Part of a small language model's weights: untied embeddings.
Each number is 128 + 24 x the weight over the matrix's rms, rounded and kept within 0 to 255. Layers, rows and columns count from 0.

# layer 10 MLP up, 768x192, rms 0.0824, rows 210-226, columns 0-95
[[117 160 133 134 115 171 142 130 130 159 120 114 146 131 123 120 173 128 151 122 114  94 151  98 164 145 147 124 134 124 171 122 127 113 126 113 144 155 129 160 146 122 137 108 149  94 118 116 153  90 110 139 152 137 129 115 118 107 131 151 100 165 117 149 120  88 108 126 111 169  87 147 138 162 103 108 145 135 101 114 121 143 125  58 155 120 129 153 102 126  96 135 124 113 124 125]
 [139 102 127 145 102 115 123 111  95 145 102 183 105 152 125 150 106 145 129 126 127 142 121  97 115 112 171 127 126 128 182 143 153 158  92 126 138  71 157 113 112 167  99  90 116 104 126 113  95 127 149  94 169 123 125 141 141 129 168 103 105 141  92 143 161 131 127 109 100 127 125 113 125 126 156 185 124  81 173 105 148 156 122 129 136 179 150 124  68 138 118 108 127 119 122 143]
 [105 131  79 142 110 132  93 120 120 141 132  81 112 114 162 135 130 110 149 155 114 100 159 151 160 138 139 134 146 140 100 124 105 140  94 119 137 124 153 155 129 136 100 112 128 125 161 164 150 126 170 138 114 131 133 135 157 110 125 144 115 162 118 133 174 120 123 108 135 122 101 111 132  97 151 166 101 128  63 124 138 102  86 104 162  96 165  98 111 140 159 136 122 157 135 134]
 [141 150 103 122 101 136 147 116 100 142  91 112 121 112 176 177 118 153 140 109 113 134 167  83 138 134 116 131 164 112 154 130 135 162 118 195 141 121 164 118  87 132 100 165  91 102 124 202 197 133 117 180 138 134 171 153 197 113 142 130 110 114 133  98 136 116 101 119 118 105 118  82 102 180 107 125 121 110  94 101 174 108 104  91 102 140 122  77 118  98 138 114 145 127 154 147]
 [140 122 124 149 106 141 138 156 144 171 118 125 145 138 108 146 101 152 125 139  78 153 123 102 139 147 140 154 126 102 138 145 110 113 112  90 127 113 121 100 112 103 151 107 109 125 126 123 156 114 113 144 135 106 110 100 123 114 123 110  86  73 126 137 111 114 124 138 157 151 149 114 144 120  93 136 141 113 153 139 141 123  79 122  96 145 103  99 150 113 149 127 141  96 153 113]
 [120 167 157 144 141  69 139 140 101 157 136 187 171 101 114 183 116 131 186 122  78 138 104 156 144 120 170 114  84 115 182 135 115  98 136 130 166 153 166  95 122 133 156 123  91 107 129 135 172 127 136 118 151  97  67 137 148 113 117 137 179 124 108 119 113 162 115  96 149 100 128  81 186 108  95 129 120 160 147 159 122 139 142 139 149 165 133 110 118 135 108 151 146 120 168 140]
 [133 147 214 120  91 121 144  75  83 140 133 152  88  79 114 148 103 130 113 129 114 164 149 103 122 144  98 116 164 179 176 139  93 145 145 110 156 109 133 127 126  71 146 157 115 124 127 117 148 126 140 152 149 107 103 145 122 125 133 105 146 103 117 114 132 100 104 113 160 153 171 116 110  87 178 108 161 145 100 142 130 148 116  98 174 145 182  77 151 148 173 131 135 131 107 161]
 [159 156 140 108 147  98 119  70 141 101  87 142 133 149 161 152 156 152 144 113 137 130  93  92 148 148 131 115 123  97 124 128 144 108  72 119  97 119 168 114 133 117 162 159  95 103 154 138 135  74 132 122 148  87 119 118 152  97 103 130 176 143  94 146 103 140 141 111 120 124 103 131 132 136 124 138 141 105 156 133 133 132 135 126 119 132  81 144 147 111 102 142 119 111 159 166]
 [159 125 156 126 139  95 121 130  92 122 159 100 103 129 211 119 121 166 125 105 108 150 144 187 136 158 142 142 130  89  85 131  99 123 114 178 127 128  91 136 143 148 132 124 128 144 138 165 134 105 126 147 160 127 121 130 141 136 132 128  89 101 120 137 120 134  88 128 169 129 156 152 127 134 145  83 120 123 127 125 140 107 129 129 133  76 129 121 102 110 147 123 124 137 141  92]
 [148 138 117 114 120 137 126  76 112 123 103 142 129 118 111 144 121 169 148 115  69 139 114 149 130 174 110 142 118 173 172 124  88 141 109 105 136 134 159 128 134 123 134 136 115 119 156 118 123 111  84 121 169 120 143 104  85 132 152 134 155  70 119 157 134 115  94 143 144 147 110  78 111 117 144 152 134 112 129 155 158 162 158 133 107 116 113 126 138  97 135 125 137 149  99 134]
 [ 81 135 114  95 163 153 108 104 100 135 150 140 149 110 135 141 140  81 179  99 145 133 136 166 153 136 123 118 162 142 144 126 119 118 122 166 130 132 136 100 153  89 116 159 152 139 136 127 106 104 164 141 151 150 140 138  83 141 135 150 131  71 112 132 159  86 110 128 114 158 136 149 104 147 148 115 107 141  65  93  96 108 163  96 100 108 152 113 135 116 125 140 154 126 116 161]
 [114 149 126 120 126 144 100 138  97 123 111 141 107  75 153 106 126 126  90 157 155 159 127 121 115 135 144 164 180 169 106 143 139 188 128 138 114 125 150 120 116  77 125 117  92 157 114 130 140  72 133 122 117  95 133 110 145 142 148 150 135  94 110 136 148  88 139 108 136 152 127 131 112 130  99 122  93 115 141 138  96 119 114 111 155 129 134 145  75 137 126 111 143 119 107 117]
 [138 128 135 145 159 112 107 139  97 150 130 134 153 125 151 120 157 152 149 137  85 121 114 124 121 154 130 169 150 148 117 111 122 158  72 121 131  95 102 115 136 131 109 148  96 150 127 122 137  83 137 107 129 119 131 150 217 112 140 134 123 134 100 150 133 103 124 134 133 153 126 137 130 139 126 162 120 104 120 140 137 149 146 128 190  98 158 122  83 125 142 138 148 125 142 144]
 [117 112 121 108 148  86 141 133 153  80 115 142  95 110 128 109 100 140 120 138  97 127 156 133 149 107 133 170 119 148 144  83  84 123 186 165 112 141 126 108 130 137 148 122 126 130 129 137 123 115  96 169 137 139 128 143 126 113 132 134 155 127 115 156  75  90 123 129 137 137 136 212 161 139 160 126 132 154 127 131 137 105 171  94 127 135  91  84 106 115 173 124 145 157 107 181]
 [198 115 111 133 151 106 125 115 129 117 128 118  76 134 151 117 147 104 118 165 101 113  98 108 140 143 117 146 164 130  98 126 111 145 141 122 119 107 151 134 148 125 125 126 118 122 121 176 140 116 142 111 145 110 144  79 168 146 128 111 118 118 102  87 117 153 122 135 163  90 143 115 107 136 138 150 125 118 110 113 140 107 136 127 167 131 123 137 145 113 157 112 144 130 137 149]
 [135 132 119 145  99 147 135 135 113 107 113 158 124 128 122 106 153  98 105 138 123 139 128 107 122 119 141 137 139 129 142 131 115 127 141  98 121 117 152 145 144 140 140 127 129 123 143 156 146  90 148 132 125 119 127 121  95  93 137 150 122 113 141 149 144 116 139 139 165 130 124 120 118 110 115 139 141 119 149 140 140  69 136 135 130 175 115 143 157 113 129 151 139 111 160 117]
 [139 164 136 108 161 103 130 136  66 157 119 144  68 124 119 156 129 113 169  86 127  97 156 124 141 113 141 120 156 154 123 155  87 168 121  89 144 104 123 125 134 154  82 153 168 127 150 113 104 122 136  66 101 152 100  87  92  93 160 120 135 120 134 131 147 146  84 103 170 141 156 106 138 160 133  97  98 142 138 122 135 136 151 139 192 131 124  72 151 131 120 142 132 143 159  93]]
# layer 10 MLP down (transposed), 768x192, rms 0.0738, rows 210-225, columns 0-95
[[117 117 117 127 155 110 133 119 128 136 120 151 120 125 147 127 120 144 105 130 162 149 136 141 116 106 103 106 142 143 107 134 117 143 109 115 111 108 118 121 107 147 107 146 110 179 159 158 109 149 152 115 120 118 128 140 164 128 130 118 131 119 125 105 134 142 142 134 153 103 170 124 141 104 133 144 104 131 136 135 111 133 149 170 104 168 113 107 122 103 169 127 104 177 130 120]
 [110 194 152 127 148 149 157 123 137 114 135 132 132  99 123 102 120  99 117 132 122 149 118 144 111 160 118 135 135 117 128 170 124 105 139 116  99 166 107 137 128 104 176 122  90 104 146 136 173 139  94 128  99 117  98 112 118 121 107 135 186 115 151 136 128 169 134 143 103 105 108 131 122 113 128  81 162 135  96 144 137 106 141 127 117 117 108 147 151 119 156 139 124 122 100 135]
 [107 126 140 131 155 129 143 121 120 105 116 167 134 128 120 130 143 114 124  91 133 168 151  79 127 124 108  84 130 144 127 127 152 127 151 125 124 120 127 109 117 127 162 118 121 128 127 101  94 125  61 101 138 130 151  96  97 129 114 115 130 110 136 117  96 126 117 104  95 140  90 138 126 125 104 105 155 114 173 103 134 157 142 146 133 144 106 187 138 102 103 117 135 166 135 169]
 [ 92 119 110  90 119 119 124 107 141 156 178 133 120 149 119 153 105 106  79 126 102 138 101 117 164 137 122 107 165 157 143 124 157 126 152 131 113 112 202 136 158  76 129 122 126  91  72 108 122 181 132 164  91 122 116 130 109 181 124 148  92 131 127  87 126 136 145 124 145 142 115  94 145  96 120 109 123 106  91 149 153 109 122 151 181 131 151  74 188 114 132 124 139  99 184 116]
 [128 133 133 123 122  90 147 115 109 107 145 122 103 123 105 116 136 123 130 130 168 120 137 145 129 109 136  97  96 140 133 116 125 146 127 139 144 115 144 108 141 151 140 142 121 120  82 159  95 151 139 100 130 122 166 142 135 127 148 120 175 126 115 148 164 151 138 141 107 142 127 132 131 141 146 110 133 149 101 118 141 141 149 151 129 117 148 136 151 123 114 131 122 134 118 129]
 [123 130 113 143 127 139 137 150 121 149 132 121 122 147 103 109 144 157 127 157 120 130 146 176 144 142 102 122 139 113 136 105 105 106  95 119 128 135 142 127 136 139 116 116 118 144 111 150 127 159 132 112 142  97 111 123 119 129 105 122  80 139 151 137 113 124 164 108 143 130 126 116 136 140 146 156 127 123 133 125 137 127 127 110 128 130 116 112 143 139 140 127 129 116 133  89]
 [179 130  94 123 112 129 109  89  76 130 169 134 126 159 135 166 120 143 119 142 177 145 111 133 121  80 115  91 134 155 146  89 123 104 126 174 151 108 135 121 118 158  93 133 150 139 142 161 123  82 103 147 173  89 102 103 108 138  88  94  92 148  90 144 150 111 112 113 112 141  99 202 136  67 130 150 105 124 138 138  88 142 115 146 125 106 168 130 133  84  99 151  99 172 174 164]
 [ 47 145 130 115 131 152 133 120 163 145 129 155  98  89 109 143 114 117 157 129 107 149 170 121 136 102 141  90 140 109 111 128 152 107 162 127 188 176 130 158 113 158 137 110 134 120 176 137  80 146 119 120 101 137 167 119 141 128 116 126  91 156 137 106  83 140 123 170 150 132 124 137 126 137 112 132 121 133 128 138 104 137 106 119 143  86 124  83 119 114 147 131 103 143 156 174]
 [164  93 115 143 120  71  94 134 105 156  95 128 135  71  92 149 115 154 104 145 127 121 160  83 131 131 167 121 133 114 143 143 148 114 153  84 163 104 121 175 108  97 139 152 119 128 133 126 126 127 104 144 101 146 127 126 120 140 102 130 142 117 170  91 122 140 125  82 129 137 106  90 133 160 139 140 153 123 137 123 129 144 125 144 121 159 111 102 151  88 157 183 119 105  97 128]
 [116 106 143  70 143 127 121 151 113 155 132 123 123 164 114 148 128  78 145 100 125 103 149 128 184 138 123 134 137  80 113  82 148 143  93 116 148 121 122 139 104 162 165 107 130 128 133 161 174  87 126 118 118 170  99 141 168 114 160 114 111 168 156 132 151 138 161 131 118 119  87 146 112 137 113  93 151 144 107 129 145 129 110 112 114 165 117 138 119 123 155 125  72  89 123 126]
 [ 83 103 100 131 134 128 160 123 151 110 110 135 134 121  89 156 135 163 129 131 178 148 144 132  83 152 151 155 109 109 117 112 130 140 162 126 149 100 148 122  51 164 125 134 173  74 154 137  96 158 145  81 112 130 109 128 142 191 110 137 153 160 159 133 106 133 114 161 169 131 118 103 137 144 121 110 125 154 142 165 121 107 114 138 123 116 161 106 159 135 118 141 138 120 112 124]
 [148 160 146 113 169 134 123 105 122 120 155 111 139 144 120 127 140 116 138  95 121 150  89 142 140 159  96 121  93  92 100 117  95 120 184 185 133 121 134 176 139 153 161 105 137 148 146 147 178 154  85 145 121 137 153 123  88 127 113 115 117 112 135 115 116 142  91 114 141 117  91 128 124 142 153 158 180 155 116  87  87 132 129 164 120  75 108 118 185 134 168 153 148 134 120 126]
 [125 125 101 120 139 130 142 139 118  90 120 127  86 121 111 103 136  81 118 185 124 144 126 128 121 107 118 137 147 137 158 104 177 161 165 161 136 146 169 123  57 117 156 148 142  86 108 130 102 133 139 131 137  96 122 117 103 136 112 118 134 124 143 102 153  96 117 133 118 126 169 114 122 165 140 103 132 152 148 117 149 100 111 153 104 163  94 155 148 154 130 139 124 128  98 126]
 [207 146 114 110 116 128 118 142  98 150 111 146 108  81 141 171 135  85 134 132 138 109  93  74 144 157 116 134  93 146 164 120 153 105 104 121 175 118  95  79 104 101 153 149 124 105 125 144 143  89 142  97 122 119 149 118 142 101 122 124 156 141 133 143 174 166 102 148 139 126 148 145  85 123 109 114 110 106 158 137 167 139 128 144  95 181 131 179 159  92 133 111 120 120 115  88]
 [117 146 142 104 137 125 141 131 110 115 114 137 144 138 129 150 121 142 135 155 122 116 125 114  83 132 147 121 128  95  95  99 123 130 107  92 106 133 156 154 128 127 126 122  86  64 134 130 135 148 125 119 103 134 175 155 155 143 122 163 146 118 123 143 170 133 141 159 149 156 128 160 120 136 118 129 128 140 124  83 112 127 130 109  93 131 134 121  92 111 121 133 154 112  87 118]
 [166 123 138 131 167 149 147 107 122 120 107 136 140  77 151 154 134 172 141  85 142 157 120 144 177 183 128 122  76 133 131 123 115 128 133 124  87 125  94 143 113  90 148 114 122 106 111 113 104 143 144 146 119 172 159 145 145 141 127 157 103 105 136 116 124 117 112  99 104 124 127 145 127 147 116 147 128  99 101 126 154 138 123 114 109 131 166 122 116 137 121  93 104 144 127 119]]